config.yaml
num_key_value_heads: 12
vocab_size: 32768
hidden_act: "swiglu"
rope_theta: 10000.0
rope_fraction: 1.0
qk_norm: false
extras: ["capped logits"]
init_std_qkv: 0.0225
init_std_up: 0.0322
warmup_steps: 200
decay_fraction: 1.0
decay_shape: "linear"
doc_mask: true
Each number is 128 + 24 x the weight over its row's rms, rounded and kept within 0 to 255. Layers, rows and columns count from 0. Numbers have three digits each. The size before them is the row's rms in percent of the matrix's.

# v: layer 8 attention value, 768x768, rms 0.0225, rows 643-669, columns 256-511
# o: layer 8 attention output (transposed), 768x768, rms 0.0279, rows 643-669, columns 256-511
v643 118:140102132109130060113089133182122154088102142129126087085121138148141141136166106133153125173128168143114144139090119138129097097114150133129141132129113110102106086148096134164125128132145111160167102154139112114134117107144147108172148158131135091127143105130161070054129153145097136078130110137136141155114153150132084153110120120126158074137068098113146073135144122154108115114119126121144077109132119109083128124129123126119109142096153119098143095150108165094118147138119100153122144123142140112121159123111105170119072114143154130132147137129110109118089141086128138150158152079130129115123153123142102138133092122137063164142155143161099172124145099112129140146160125133145087183154158111133139154112205130112103126128108141094121119125101114114134125157137159
o643 106:166165144142112099154132131158120155105133132121118112144097161151151118151115089147168134152148184104133135106090181137105127125124152144154120160074088111092122113144093133116132113111121123124145114129145144128145113141118113095163140151105135076125152123128133073091146136115105099105136186130137141149110169164136136132113093129107132107130094121123157135132120133168129147152131110147096107099158096114138108160159106124115112125109153136141115085171082144146113146138141173128147170141148114182139124118141088141131092128182133166170118156142076150103092142107125144130131130095120159126154129112142120167116097143115055122124120123106142162120137112142146121157105118127143109146168104093149116105120178137147104166158121109135132128151096144138100107100157123
v644 121:121147101121089082142161096161116105128163143097122134140075085121114119124115159141116129124153128149154119090175121117118134177148162133109143110133134146105126107135120119085109151122113115151154135085154129117138138116148106106159131110120111171122135077126123162138113113124150094145129128132122148135157119121127105127164150120107165142135076160143142096116134113129139158143145116095104160119125139155090114180090069121100134106111139124122140120120085163144157154107168108136133104123151130106153145122113162126104093142102087145123124173120121147182121107158090145108147123130092144139153171136194176155133133114120113121095119100132110124178110143094126111089138128121102145115103106144160103116095121143125122110117104120173084117130127147122126099125144134
o644 106:077145148126127113124176113107144149156149104131128155114093083121171102128097169149085161117145138128145125121153143146163128156107177143109149097130147141108097134149135140137118123117101107168145146107143176121140130136161095138151113170153143107145126131162179167105130112104124111141119114149110106094146119106170150121142137126140157160161104120155124139154119171104114104142131129115120141113111137131151113164106114135124094121124107150137152125158164090133158139142175112186110123138097154109117110135123136109071138185117112125157139143110129137179173121153135087108137133129119148149100150122161143157099105118166080166099129120157135137145101101135114150117094135105128103184115160127088136114090119177128107125110154119129164123156145148148111078136117080
v645 127:123119104148072163121171094121094151161080127146128178085139133117133140125172165141124140104156131100128136118083149176155095097126174126151125116104125142100127149128154140095121186106092126157136124122130116132139156126112122132121156084150131133122138118116144118137102144100156173109137122126129129065160155089103171115104115132107125140158146133135132157113110163129169184177142115110127137184143160141121126126162120113124132109147137143137150145130138149149134159102107104182144116125149127149117109133137141142166122106117130137139135028166149103114081185161105098165114141141111080097141143111115140142172121173114116139137125105150149125141119130118131102121127118116121130131124114163144171127156185095115133145121111140148118105090101083148113134130111086
o645 112:131111160107093134082152121113108163132166127115129140119111147134141139118166133148122087088101144126116101105101161153115102152142154144135123153125121106119070112129147130115097155113076094170125093136094129138114125163092105151181134120146131128145149129151154121142084150105110159104135120113119108095179130108080134096129128090102121140145150134146138187083115148119175152107129091119149142188152147134172142108151126154131127122104132149132164128133106141116152128139089100119152136088093178138183125166116131139174139099116153148141140069130142137107081146180092136160133131137133150139133158099132114132125122151104112165143153118113089154110087126126131086091130109080132101104165092105105154134088153145120116093110136138159138094116134099145114099074143124
v646 118:103156136171091123093106140103107166105127120094139101144119095121154162087143121137103117158155146120126094153111120178153121150148167174086115126114148168100127105127090142167100166138155138138128118144088114177134109103111145137166097121095127124127124142141124158155151148092162132119145174131181138108106104148122144116135130117143098119092117145144160134124128065083112105116140150129131131117132127099147123161131142112157123147143128124087100176154147145143129092135173098125123115126127135141139141139095108212158128052123137136127131176119136153128151090102140106116109116149160147095111140148126105095118166114149166138111133095086161105136128133138194109131143161092114100109103168137103143079141141130113148094135145141091169082151112155114151159131130113
o646 108:147134124097114132098107118083103146129083152140148131151116143127141137083117116110113148154126142112135137155138145159133135129141135180101105127095166149068127118092096150144132057169109138147139155106089163131100125084151165130156091138088127125135106133147148163147092138121141129111167139142142146166131131132121132122164124115084107094102139124125164113119091135092130143150115109136099135139093117086164145120114140093128150182171112073164114150138082117130132132119143113141128117127084134146100154129134120151127091103141135124147106128134131184085111109119134123111105109155141154108111136125122104125098177155132167143149144134136157155173144129128155129108154123134141076108118131105149125097182168155130116128107124083136116123142127143131162110153092133
v647 122:118176130125112131142147085094108124141127161157128159101118146126141129147124091100162107123079103078135157122128140102121163064119113112111125134133166145172159169112149137114109157147111100070149150084112150125102092148144118136155131113072141104103100137124144152141086122129153164127121095126098125147170114184095120133163109123118094117176136122111089136120149134131151126129125169134122169146083157139156089081075125094083152136128157155090118129143088162120141156130112143160166128107142128129111117108142113145142109092105153059113132103111105164183138135125123151106132139070148144107129130151123120109144117120115100104146131141132143164154143141085112164109131096160109096103136134114132126116175130133142098126106117113140148132094110136099126094115141147
o647 110:141113146121108127181177067140154103149151123156155121107120149138113117150150118096166116149148152103101141113130106160104154095111107150132114099118123170150129164157175087131150125104133175074130164116139111196121134116148136154158172126112128131168115142139138181138168139127129143139086107109109137113160088169115140142155116116112115160192117089161102098128154136126131146136136166150134160106135101151133079109115166109111090130076136124131117155142148173157186149126130111163141095075096101175120110137127124160148084086073180131146164138124122131123147174138147153130148108102167118113112126137133098099146133092146095126124103153129117126131175118105119161128110160140133120122135101158154129179131148121150110141107124130145137145093059164132114136110098130
v648 120:109121095150111113103150102124125171104143178090136116168099118141119113153126149152139122136173096114135161126129132103133119118091136110119110135112106137112136170148082123131125102132152096172151124090107069129189111114126110124110122060135131115091133126122128135163148155125156114113134145130193143154140140132142113118113127110171135097151161120126155165134110137117116109134134111228107146141112140138127116102125123135141145122124086161092138116144089153161128126146099115083130129138138143071143117129170132160157131118148101103146093110086125163152145082145107184084091130155128120146082122145121155143132099147109126105095151167122142144109119128125104108134115155132110135118155142124117097079156135094159138112169076140116164199152154159145084151153134158
o648 108:132133107167109091159178074118130141136133136097160135169104127113138128135142127200133170178143074160155124153148124112115154145094130086130093158140082181112180143154120146185131088150173102183103103104092101137152140124120086157147104081144114165109150120139117115183153155116139118107113133163134146099113125119147105123137127112106135141143144101150109205108125145131162158128099097147130134119104151118101122099108119138127155109121108121168137163134125105129118068130091127131130161097159116117126119146131176141150099110138166132117097140102125155167147125118116143125098137125166097171106149145116105119143111136163118124095122125133090130127130099145123142144113125145101148143135161124111120114136125135128138086119114080128151124123144097119161143171153119
v649 121:155082171111133117118128114112081115082150100135110115114104097153114125125150100119128141129135147103124110121115119114154125114078136115153096136141144118137192110178135143134086106126136116134112130124127192159088152093149149119146130133126117117137152104149099125136134136072150134105149100124114135102174115123136117116145133140161168161098119161140162139132122105152170146142112094114091090090151112125086118172152108110153106162125130149115085100106115148104122128125175129131074134142131121192141110148161125108165121112091160138089168118128116119115123145104124142151101154171141122131105083111113123092186154120135147108110142115155164153106134132150089103149099130140098149170147128092151106143151096135146128093149122123157130154095142057162113106143109137
o649 109:124127146124139101116129120100137134112152115104144121079125090149149178123153160139123108111113131157095139162118097108132152138102132158132108103191139144121130115147101163085117153122141136152143123140076125152068165086157117139106170115103135147127151139149110151131133168087128124100132120118117197088132069118154123148162109125157131131105103130159181122110121132159128147153138142131135094084141115128113147111139109151117136153125123115129116130114122153144153107122112176109136096126170137174141111126098103149134132115126087150157147109096116121113077142145158140135095147142160113131145119122127078140185173113122116140139130093117126145117130104132130133122119158143156135150122138126133111086145134129105103113157133156120117160086127114141080124118124127
v650 116:138125139130173135083158140133148131113124119103150131113118150124141148096137096094190148117097121138107122170162146162090089111130105095113094134117095139139129167086136111151152119153124137135163133084128117082162107132121091127091076116141128116108123117139163077099139114149132167110106105088154117132121137134110134101108131122135103115135111116118132118141114097134157102143100100185126138116100095103112076109140132142104120182103105156115102119149117110095170146075125132135144081128135123168119158136134125082156148141110107148141169082129128047120142168090147115102138093136160107161154134078147130155167150143087111159078082149103099159146130148099108134085153154131111103132125143108149124152122105129120122147144137151094173128131088133148146124159113164
o650 108:141113089132135165142150122112117100130120150090163173155120138128103124101137092128121106117137089101092146138119150126062106104127137159150119147147145108131099158103126119154153134121136129103156133118141122147156116120135134176146122133127132160082117094126147114124143130187133118116118112096160158126120064096086165162133184096133129127095165144111150089184153127126149141117101104151152086079097098130143108120157157158121122113156131092141117082159119132094142124093170141156137111145123157126108138137128166105096128117131148145109105075145108098128158116106165128155126115151113109176162180113165134117119161107150131110090100133101135144136089134133115176138096126122124106136133146099156139153082172105133124131158102108126142155130123129098131116132143137
v651 120:128134093140154137112098115149151168112076143160105078162147110129143112095156127122135137158113081133129131110134124117095095155121132123149098155118141107119074142126122160120156169094174121207144108111152102136110163162137150098140162180147121115121134144138117132145104139072126100147138145115110128172124099151196106137100118123140118153124140156128125120161138115127145122083142140101148157091111125153121128125151132127145137134134123106136164102159133120122155117098143108150158107141158189124108124137115128128166080142087130123146193115096099066092107078088168142138125080081106124171106089134094112169143104117106162130110119117162159135093123122096094132105099132140093144120151125172155123114143109131117145141129115140128175123145138142142156155088108119
o651 106:114112095150146123122140135142126127114093134151140132146156098125141129108146150134160109166142087139140133111119151071141122119135116068153112181093143100142101111138103146132155137126130193132123134149142133124149143131135104126123155186134163117075124117158133108169135162138161109132104125147075095155127117185114145152114102128137084139121126118103124108204144137151122095117119147105135118087124161138111131130132103118142130151168142152140133145159106100137110150088122110150104142167148148153144131154085111139128120077087147088122168080086123099091147085117164174119137103139128107176123139083133141162148142082128160130105101121134122145095157148112091146120123149119141110153160164161150133116160123109167139125160110134155117101164139107131190179133163151
v652 120:136152150110123087173091128131086153135131150145087151145128168109104138168159148155164168178127090115153125129169128063146165116101139170136145111104108186132122163125121128096097118116121131142115114102104154068118139104133101190177112103151093137131124101061143140169162104127108155119136143121116140120144163130134119133141128146113138145112153135125135141141175123105144114154147117138144156126135153168124130145126118136159158142136123117165076168119159126117169122147180121145122141110124115166119140122080106142101139149121154122147104143092149130153122158084139100128130136088114166121114108134129145135148161174129154141108110116117121079141142157127086143129155147147116117134113130162132141102171081127150107122075092154146132152133127144099145078098124099
o652 109:114177128123121114171114091107149122110148172143118129136167125089100145171135153153166144139077123149149161139129148123111146115145132146124108129134103167120134173165082105119136111095109106121148130154135105095104098129134122150171104098106132149172141133122127109129147115132120135081092099133101136159153147168169130127156122163069110123095128123155114109146138144090128122115104114132172166158116098115107161155155129108181109158136125141150098119101151156128159121139175175155150119126107128179135147103098153155092147126149147148146135156142150137137111145117102106138116136100121155149120133141103138126136161184086124122157156133115125091112127122150101134107135120156106083118151118150096103121188161148148113139130084132190181156146117136089094109136144137
v653 118:078105134082103090137113129137083097159147126106156139154188122074119136108108121160153153171156112093132129107129104150103153096150121177116138130100089126121110134112138148168144126125097141160108152116160120127139123117136105156097103098149132145121124129128146139127115155161073166167158117085129129147101120120168170142172121177110134118142121168077104105118142107046113151166124094152076175145105149133167169163147115136169110106153127160134156162124123161183140154121132133137108148130143149151147153128131049150207137129144133185143128103157142143145133098132128106116124118127075121129133112142188128124096098147111153118130109123101168134171130110099118105127114102158132154180141109131114095137137097097120149144105138150143136167164136142131109149124107118
o653 108:107089131127150121123105093115106113104140091107163148153149098106149126111155117123107120192132105066110131129134123113137122104156126161130096126146142103119113129135123110119136130101144090094127130138140122097140103162142121127160108078128142118121142139140141150160141143136058151134133153130143123154147123150173116169153131167124102121106116132104139108117113135111171142132153119151154172115081169119158125157150106155122132142168133162106124137120142136142126171092116094131148157131136150122137149147144119158146159102136139153139120121126152108140088161159138073151149133125126139133151087092139104144096141173125158103111158129132109134182140148121113118121156143136113140130196160137139098158169120112114139119065131128115148112131164116144095138169109111
v654 113:147112130153108138160131102143117143066104141161171132127137093119139110102136094117116127127136096146126174120101112167126158132143141127144120119131130125132119139155110175122111139139144130144151088131126130150108137159151139133134158122119065150126125175125124130116178140098146120094132119116155126138086109097119108099142166103142120106163097141162107144131131139136135100104098104101139110089099173139115118145139101114147082108103112131081118120118089149145134083167107112159110153087107137151124108145129097117140160131117105139112156108179124098119131168126067097168116112137106116139155118116163131114127153122115055150126134158135129106116147099134132148132112099087118125131099159137116114119104107143140128089159127151106160158138128112122148154116101140
o654 103:160114139148106161127093109144093152132093147128091122124134133131147120155109135114143112150114068147119176115124125100106170125122123137101111183166141126186138124152116133142111134122142142119105110132173133159127166128138121151148155104138130141177124144103139128127145139156141070119124134145146142130124092103182156108139133114133129085139133151123122129152104133096121130145148150126139105120131190170039123157119097119148069089117139157097113129130112147104147082152113136144113130098103137116131075125152064123140152135105117098141186119136110100102142154111135130139118120104151114140127096102111123148116125111137104110141118158084142080082120123107168106103120130098140129109133119109151174106108145169122118140126157153121150120111157109155140132074122108
v655 117:130137118115131116154092118098104193150102117102149104164139150159156169143143147112142098110109118105107094148113144086127148124163177146132174108139148123125062086138111154107117092126135135087093161129150131141146148138116090124155103143113175144151104077101111142101152110104125114137107130158144132135144134131139151123086146104131089106092120134143137155174127177138101166091116144130108165156191125188086138159121117078107132112141115099140121133145162140140106152150091101132112131126168104133087137124132114169130099126132112088124145166154103092149122107173081120128169137128146152132118137163124167089153133102140124133099134117120122133164127114105106093149106120145115164134145097105144178085141115145114105122124088136093135103105180167124126105086120130
o655 108:118090127070133125153101101102150158118142107133150105165131115149094173131142125106148058093128147098099123139075136096134091144127144123138201145138135121099078132130118139168150141128111089128139120112150116076119196165139126156160094124112137123116100132100112141119139120116104087103152150126131132162142130122144157095166109093099097128109120143125128120096108127130105131132127140133118139141097106124122107109162125094112150139113097148156088136150169141151096152146078136116159102137147123111126130118126134134133163158144108090173163157164150150183120091148107109121145113118115142164117169145152123115137113100130108144111139122123109140099150160100135129134138137137131142087118087084131149141127140138135115123107112140119132097126140151135128069109118085
v656 123:120137129175137126149135129119108115124103141120137112105085137121164118090179140139142080109075131137136101158144125103120116075121117097151110164123124120135112131086143156126142152107098125125148103123134127111170116108131116129088156122119150166164146109098103081143146131177111136111132125131106119172159130106121139163144139137136129145142157149141144138136110120138091111106102128141085134147100117126130138140110141096153123113113142147116175126128139107183111127071124130123140128122105055122165136115111160104165132129124113124128132155155145120154143145153130119144126163145119127144102119146139155118127092106178150090131115156167103063096091136110107139093149166084145133139150129121153148121098132094128100103153157143113124124115135104117117106088099092
o656 109:122101136120144114177162136112128135109114135119132098146178124101101130093176141127150112094149093149138114132135122121101154112110137114101121159084102130147115103101108166175128169101120146091162118147128159102103126114102107141119133156088131133124114113070112115144168089124149121152127140097136143085164105111173111134146116105090167098091114125137124141113105137118115116115112148089106154105136126180104110140092147076140153132110153105166117159143112079178113134088114100142121110132140071117147101122144139085149154124114157152104142119143158114160119134158112137135091147151117147166174086133115124138132116124143133121125130105142093101130133118100109121139168156109103068136111121101104126134134179096122109097188145127134157112109131105127129095102120085
v657 118:148153109101095137158122128106103154114155145157151165140116104152107116163118112127111126137108118100145150166115105116106088089106163180130114112105116095116118137098133144151113168134129139091150167131136064136142132112114172132079182141184116156148104147145132166174126125122110153086117134133135147170154120139152143121105144112127156132111130123139152191130145114129146132126118134151106146098125195149117161139123128109124133131121125117139137112189172154142131150125108134114112163170121134115143119102132140130084145100127137123113112107136142107151094084154128124103064134096073108178113147132115123093114152137105139099095115117130135098078097114121124146120102117157157068101127115109136102098054178130127105123109162131056139092150154086132104111092152124
o657 109:200133099126124106123122102125109125114160131135141125145141110133169135121140158143129096142124144143125139107105078112124109123101153101127131081115113120140154131106145141173174137144128108083122136141115096117144138122139116104130145107135123193120142149096164171138122160158118160123108150149130133161150108152167146160143122125127149112127114137152111177150112095135134111132130114168119153131099152132143130157114153149126110137118150130128139124136103108147129155122120113118154154186128103122126115120120130115109109101131146144140107152111139121085125094162096132126129128103117134120106162189123149131085139106123100102148115145147167150111141099107137085129047109164117095159123120125125096084095173117155134119065119123095111106162123077157149109125153108
v658 123:140137150141145119171161189169170111136130155137124104114156104124134126129147125133134121170127162116147116121131158123102114112131122073095111127156175145103127188126143152115186125175145117119165134138104114117151115126168127128089049136116119147117125155099120106153152194141160102136104110125155137092135158142127123123161103138142079118111148152128094126148130162170137103126110123139122110086121105134126158109139109141109150134095125100112122108112071121185151126147155104146119138142137134137158126120133163146135142113120120114100138124174122128140128119171091111088126127118125128152123113152151121149137148089080153126117129113113102100155154107150101135127151125141094135080152133114132062122083143158135154108120161120126105131153146133135154120132135091
o658 109:127120100167132111153166153173143119156098190140094084156145117106139140117154144114083090143136151107151086153129176130142109100130121098104111168147141154119111164106137163101138169109119139141144083114149120117106146132174134131142087156134182113110145125136113115121129151111112147141121098117095171084130101107079122076201104115152131066138118109138075113114138151167108134084155131133126164140115128138055126144109133144152121159139149104105150130155097110119123124143170094159119157157109140106178108113133183154107134134115127132106125149134133122155137131152109129108153116143120140121120127145163141142095142139155180099082099135145075129164144135099112127152151157143122183095133127107110088123097167155113130108148164117118111145161125139111120094142110104
v659 119:118133150107099159132108128144096107122132107096151137129106167144096125129151129176121078115136129119137108135159076097167151127130092121083109146138079183138090123140120107159136129069084123139109122140148121122136118132166120145141118150168151081155128148129131110173068118135159114116128158126098131148156128119154125118073110135153115116115136154170119127128133127161116126130158107112122116129126138129139153137120124122113138071127114102117097167124134122165137093157098126154114173177144118131126133146145193107120110074150148124123124136130097167104135060141103156115131130145131114102104126115122142149111148095150112135170182147135159166110114141113115122141178132159086133181174136139120138098194146153087159141114097088099154116080144125125163090122090141
o659 107:124078102113080198102126154103153121143154139119135139131140160129147099135178108127132115131143104161097112133140137128108160132124123141086099119116105149162126075154151110126115119159117134162129117150157138133136124116143091136121131153162145127167128167119137085162091121115140130172117172132100108168136164123116110116110111129111108117075131114115114104104116144144135171126094099097139125122104139121131130110128150130116120135124115091107134167119181147120113137162078113143124124143172101149131153158142187095136162087170111150144154116161126178098099106157113136096143175149124124104096130125098126133094144081134098115129175148115167138115133170134115108103160150174161145151135153117128150123172186129125171184136056097134137115115148110137127133086122126
v660 117:113114152182163124153161140149150115169124112119103105111095148175128103134102132121107142125165141122155133152140102095085111112126120141146109107110175113176128120168115133100103142071136104122095118157136122168132130089175201123129162130137140156088133150109106117191149081165137148119119141106148098125087145146148120085116177093138156120118139111111098093135125120131126140160128104130120154154132083146125153156130159132087105172176146099131172095094147143143116135133151162109130114117148150132174149118114104146141115149167141138165134155159115120174128089107098104126140115139144158168103111152120120130119104132162127154144159123094106132145129124155105149129137148152122131135123114134124155112095164155145116123134131159119173139141167139067154109129114091
o660 106:136155110114173129180153168139147076132104113121112109156113149144116125129085129122113159117162137145140130105151130129122098083141137091112112160143130115135129152097132143107121153138106110165097085136094156156130141098167133130159124131168138183103152114167137160125131152112095110095094154133142103105086117102114126109122175115124138118146143146107138098135132116098166143164137099162153179138138142201119147124142121142129170170166121129165165128149144134127134151088135118142117137127152147141162119143105121124152072118178136119094151117158145149145155106129115112140150150112137157092081097171114156131133107126106172135131135138115125174161163128174155115140141127140135141151146145133121152093133137075152108124143117107145130163126139137098117123141118099
v661 114:111109166121156096076133137111157169076105125162133154155178157122072128113143151148082133148143140138148177157143162130118096097088143144167112142168154168145113177117169137123150117123119112119136137132096145157147156136121109149119120130126149120152138085136121037108123109099135124120120140107115170138123157101084112088102176122128116133115138091113107160127118135132101109128144128128115102124118096132117120093180145146140160147123099113152130147090129153122149120136107147122160139155117146130108121130119116134116080092111150139109136150118136120146127132143100128086177136145148095177106138138134101124118144161147155127122118104148109158101111156113117122138104109081102112119117096123116111103149162090144138117169145147156163080167143086163151098126164177
o661 103:123111168111192109107101153126169146122120109186126156157160106127121136142138156142103098129133148149140170104136129109126106166063104140153098139127157149160108141077139138160101120133150105109084145119075185140117123141145119116122138104094161149159117112164168098121122097123116100142132138136134140132105120107084095100146096093142175106118147095149149154131120134125130123138119136154136159126129156140108111107144161152149148114171112111128125170186140138098139106110145153136145156136148139150086140140081089129136089124123152149117148155103148132113131126158146118130104143130127125134115135119107119111116142151184094110109129107133104142097126120134111117129085141120096089171095134128147115131129111144137158110132125135131194103141132120149127131146137155
v662 121:137125106177126123121119109165105130110111132112123110127154087151107100125128154115110076101146115127138114133123144099140113116112144113153186151104171155097140158110117133129153100118094118136101115157095108122062150136146170123113132110154121124094139111161112122148165117120127127115120157114170127110143121135166123101118135123136114158131166099104141136101141099117169153163170143142165154125133151178170067083071131101121135134147143151158149097172142179088126136096129103146092094118117091144114105099153110120064178091148134139098111139119160182089144191074160135122132072130149126131123144134133115124136123137109135096085175098153120116095122118128114124185103156172127130114130101115138102128151160130110092111108114111095129139157185122115139080118155126
o662 110:161083116155167117143131134208124103113137155122124107131119120131172110097161170120097087092137092108163112143118141108152146141120127117149166108091160143091108095092128117113133124152123140155153129104102110122067131116110167161118105135168135116099093095114120126125181102127138118074111153139151133125119133135156104111119193159134099172112171124129120137066129136118114109144090108134147134140152130121145090119102110094122159123154107153088162112124120135090154120086131123116124119106142073159088089145131120159099160137136134114126124148114138113124138124104120158142141136156095126116141153114097120132154137110125118151040125094149177130102126124121127144159106161101132114137095090110141102117142144129096127137123128110106095141109127118094143136195141124
v663 124:128125122167131149120142176101140139144169168083105112094144130084146172153169115148111134141133122148110145075101127134127094129104127142138118106138140088147121133122089139089132133100116126124156060116153123090133149100131134110127109143147122098123110120115110120121114077105108123113133147135135126099090102141208102116103153108114119122140164160160163131077145161114110157081135134124115178098189090100079113142134143139137112118158088167110114134117119067127148091159131104119056120156128121134113124130148104159152169118116109130145142160139091154148124126095122132136142138121138153112132103160106115141101123146114142156129136130125171133169102137101108154186098118144087085147100101145089127142128099131081099114164094143135121150104108123179182115096154120
o663 110:104130151083145167107152127117135107099143173112120107093107126130146182139133118149112118142108131129095122113132130121136095109111143141098135143160149090106117120136073130080132124114131119170140103122151127115140096137139124114129137132154110161148136124079105151139062126090109132091141118097127157093102114144174125081152102095118163103131142080136154138132130113129128144139124123113146153056167152116139127132138126152151117109100148160155070126119108108134103109124119136132070090153144146117117169107138150091125126125130137137128139154162108111128112136139096083122162115120131130155119112164130114126083133128140167123114116107113157134119129137099096103179113126115121108123132133114121121140125139139113099106140089128109105132128171129117126095125159127
v664 123:144099085136104148162157181109125120093123105113097085165110160138122162130119113133115091134142107099107134093164127097107135128116142123073120097110107141135112107108128149123095110132125100130116142115109117097138127125159110095130120125165108090109074120155106134084145158121141123142152131133115148093105132166157189064110084137124108133107110078150137131094119111116114171140129170109126144103114150103150147128164126136143125092154129133106164168131155150158112121152152134110130130144136138131102103136153125120123110121103156111146120134131122169107152147117129102088112107139115154126109132146115121144119121127117167182124152114121102120140140121155139135176136137128115100122124133096169151132101174147144132120118104106105136137114090086179140136152132147
o664 109:130141109075114154125112140116133121146149140114118098207116193109148088113104123178107142073142081107132137115124132090112137149122152135130104081079114132123133139104150137121106129096119104137125114125099112111160158120123109111123104129124154134103125143139094127092107154138109116115148123108079086132122130156175144105125144140150132170109120113123149083110132117119111151105165135125156127115130073116105129109148115176129129087147152168141199170120127118138146129168131135126121142125097120151104130149131107106117099126123154110140091107131127177073120184163141146078134123139138104088098135157139124112126101124118128132118182158114130127115143120155133154131116142137104166108122213106135140120115164140128101122179153128104089107090124106107088199156149155
v665 120:120146150141138111083117167133103155119141118132111148082134135164132095143128155114125106097087155137159137104116103138097132060122083148160161124162142132154139108105108110145165157151133130109106139158117133142138104125129132153156119153144132118122101085108090137136149070139131119160157167185128107098096149106159106125091075130134123111133135134084109169108082125138173100151114118120090107144150155090157112133168108165092147126106146130166130144093153111122087081145132143147124128120147100127134120090088115071135125194094136174153161120136111173131096172129146107131143130124096120131143136156042144117117130132124117114109127127111097147133115128119157092136137098138121093107103130118142081123126164146148175155083184121081137146169132126092103118152122109
o665 109:166194162088146128118061144131159137118098108125123166145113174186095106132155098104115171110137168109158147083110138085144136094101113135134175136105087097162111158118091149188149131138115167095108127176149110148096141104156130135133092133160130166128166118170094099091161104121126141150134146137131117110118127136155100139162100123151120134146122123094149142119123140099134110135120109115124130134135167113134110141148134119112111093096140123178143138148125126130155098144131130095148147113130126119121118118098134072146104154144160199115132119187116145148102150092106115119159120124090126104127156158097173120122128165105126142119095082133101164143131125103157138123133101120130098133098123107153090129121111148126108125123144142137132154130117125118099140138131108
v666 120:149149112140132095150105122123204141140117102116127167177104170148148112128057133141156103129125102154143166087135124165158129132145148120068135157162127132106109125089150113121136145139162125133131145116099113159117172084100118136111132112142100105117141097087143125125120095123128103109151093114126147132097166119178124077138089130106137116135126124171161167152157113157143146130113113155163133116083139150161091127133143115145124135179132072114151151117192148123128134113138104175141073139120151139159123123167138100114119149154142114120132107134064111135111164160147150141140162123116106107108113122133110098121132092139104125143124153146127094115135111127138143117126112127159103129126157107097138139158155165108109161097115173156158091155153127126135109144082111
o666 109:130094122124082117091089116112163130135160120067154188166074158125144118136120119123118126142137196104093151137129073138112129107146128104128098159170125137152125132068141080132130132146138123110126169163120131130127198119093118087103164122116179151084128125073124122159110102119123086098122100097136122123115130138149151079099130106135128146128106119141105162121158149122137106142100129131131126140128150135125088161109157119127138115118098074126139143111153148121157144127132163120106132129155153172133187148177146122146112142090130140116134141118116160119126101184099153167117179137121125118136150103129141098083166073132128151122114113095141086103100162100131159117095070109148134114115118108146135151144145176101131151135106156170141095098117099127144136121122125
v667 123:125148136089163115099133094079105132152104126125122118110102099193136125134084136119113155143115125129171120118135111132153111120128155145112138132140129144174110083147146192125156091121123132109146171132146116206115164110134135134137170097142130122124098090119105130111107100116111068123139151109125141118107113128160111166116143127129127109115129138140110186156096111112125143137147129142121068111148136136142157094162135125101126160146141183137158146092144103107121145153115125088098110132133126084154150155154068149156156120114105143120121136158165170137127153179119123149161107081134148130112146086145125100118105147105144129177089128140123138134131165160095117138113098146125182140103136157167117132104066089131103140141119113158125139079145130111135142157129109
o667 109:096146108123127125146124152094088153172120112109165120128127109144083124121090114088095132169116129146162127113106119160089112126117109173129124136132144113175104109152130153152154101136151142130117174131115113138109122118112147141121166115138089134125094134078159098115118080089088137115162113136143131142113116132158148143140162122123126128110156136103115129125082067083152110141161093110134142077137151122131136074195124130102141119124137158129158128130162152144183165148141150098114128196149140120174109115094125133150099129113126153151136131116155134150143165195119102128157138104141115128142133085141154110133099138129124149157085158144118151125121127126130134140164130131141160151160126109121088106093085109117110185178139127132146164101152075139148158163109109
v668 122:173148139100115121135101122158121134143133141161175141109113105104098121122127096117184118155127138094136136131093131163175118121153111095128132094138115060129144146122113101162114099143099138123156135093139093140159109097116146138133111136210135115121173138099100119142132071085115107115099137114126122107147120115122120126144125145134090130116082113160131111154106130129127159198146115108160123150074069146101140160109118147108166129095117102126139129113111126140139138150092116134133116089149140097119076122131115093087105167135139124131135140106127140116174127140141116137114119087115124146133127153097120103098118110139194109173112125113178151118103100092125110143132102129120098133157143091148115093121162121090134152175128144110132152131113132102128139113127107
o668 110:135115097078083167105082114104136138120195170134139109111129127112123089097090153131114129140154151092123125123081153133164092104153140106166134121115096074148119176122135150165131129117098149127106140126169090127128111061133150115124157137147143118122142127159111097120144088122134152082102165092117103084125130110102155138120132137138115104153123119145117146187135106163150136122118154094152109133120084134106145198106118153137127107110168082128105149125120150092143080122088066127110122080167123132147109088129097122112111157121106142172102100123143140130103105149100131113118163121095113106120129145136142141110124120128118110144087148157165128130141109100129145138143135117112107153118123114156137104157114090123128146163149157075159165112091127133103160110126115
v669 117:095117113143127128119128117106138105134153106118137109139155081151146149068133125128139166116151164095065134117109156148131088134105103096099100090119155134121113136108135168161146109133105154112151117153110145110148163113086174097118122110114138094112123102123148128134189086136188129121151133135128084122101120099118138147107094142090103129070176123134101105134097111116111107136145160143140139151144164098137163107155121174118132097147145124143119098126148112131162142133114127122160159156147126097135108131144112150150161134095090124106124151116111108139088158119148096100117114165132100121169118134075072111125139130119149116169146188090155091118147148106154126167112113161067098165142119091140154117092120123153139097128148120166133060082118124113132127100132112
o669 108:110118138173145115108113117125154095124148147140103089166168124157123194127113158127131107100150148090121104122162124155140115120120118087146130122142140115136161073124120127104128138132123113136166144103113149154146094118103126118094128116151162113142127122111172113146116127154130159128151118152126120123127158121138147163139135085152098139103183060131080153116166130109125070110108122115158125141156102093123147152129096135090127092157126137128125131127142150155131092109109138133117154143134119092161156108151112166150152146093130169133138129096073129147105161134145133077119116157163088111142108143134113164131103160115115140134112131071127131120123136115125171155114107116085114147086156062165124107122103087129126054153128125095141099136143127117095193148146127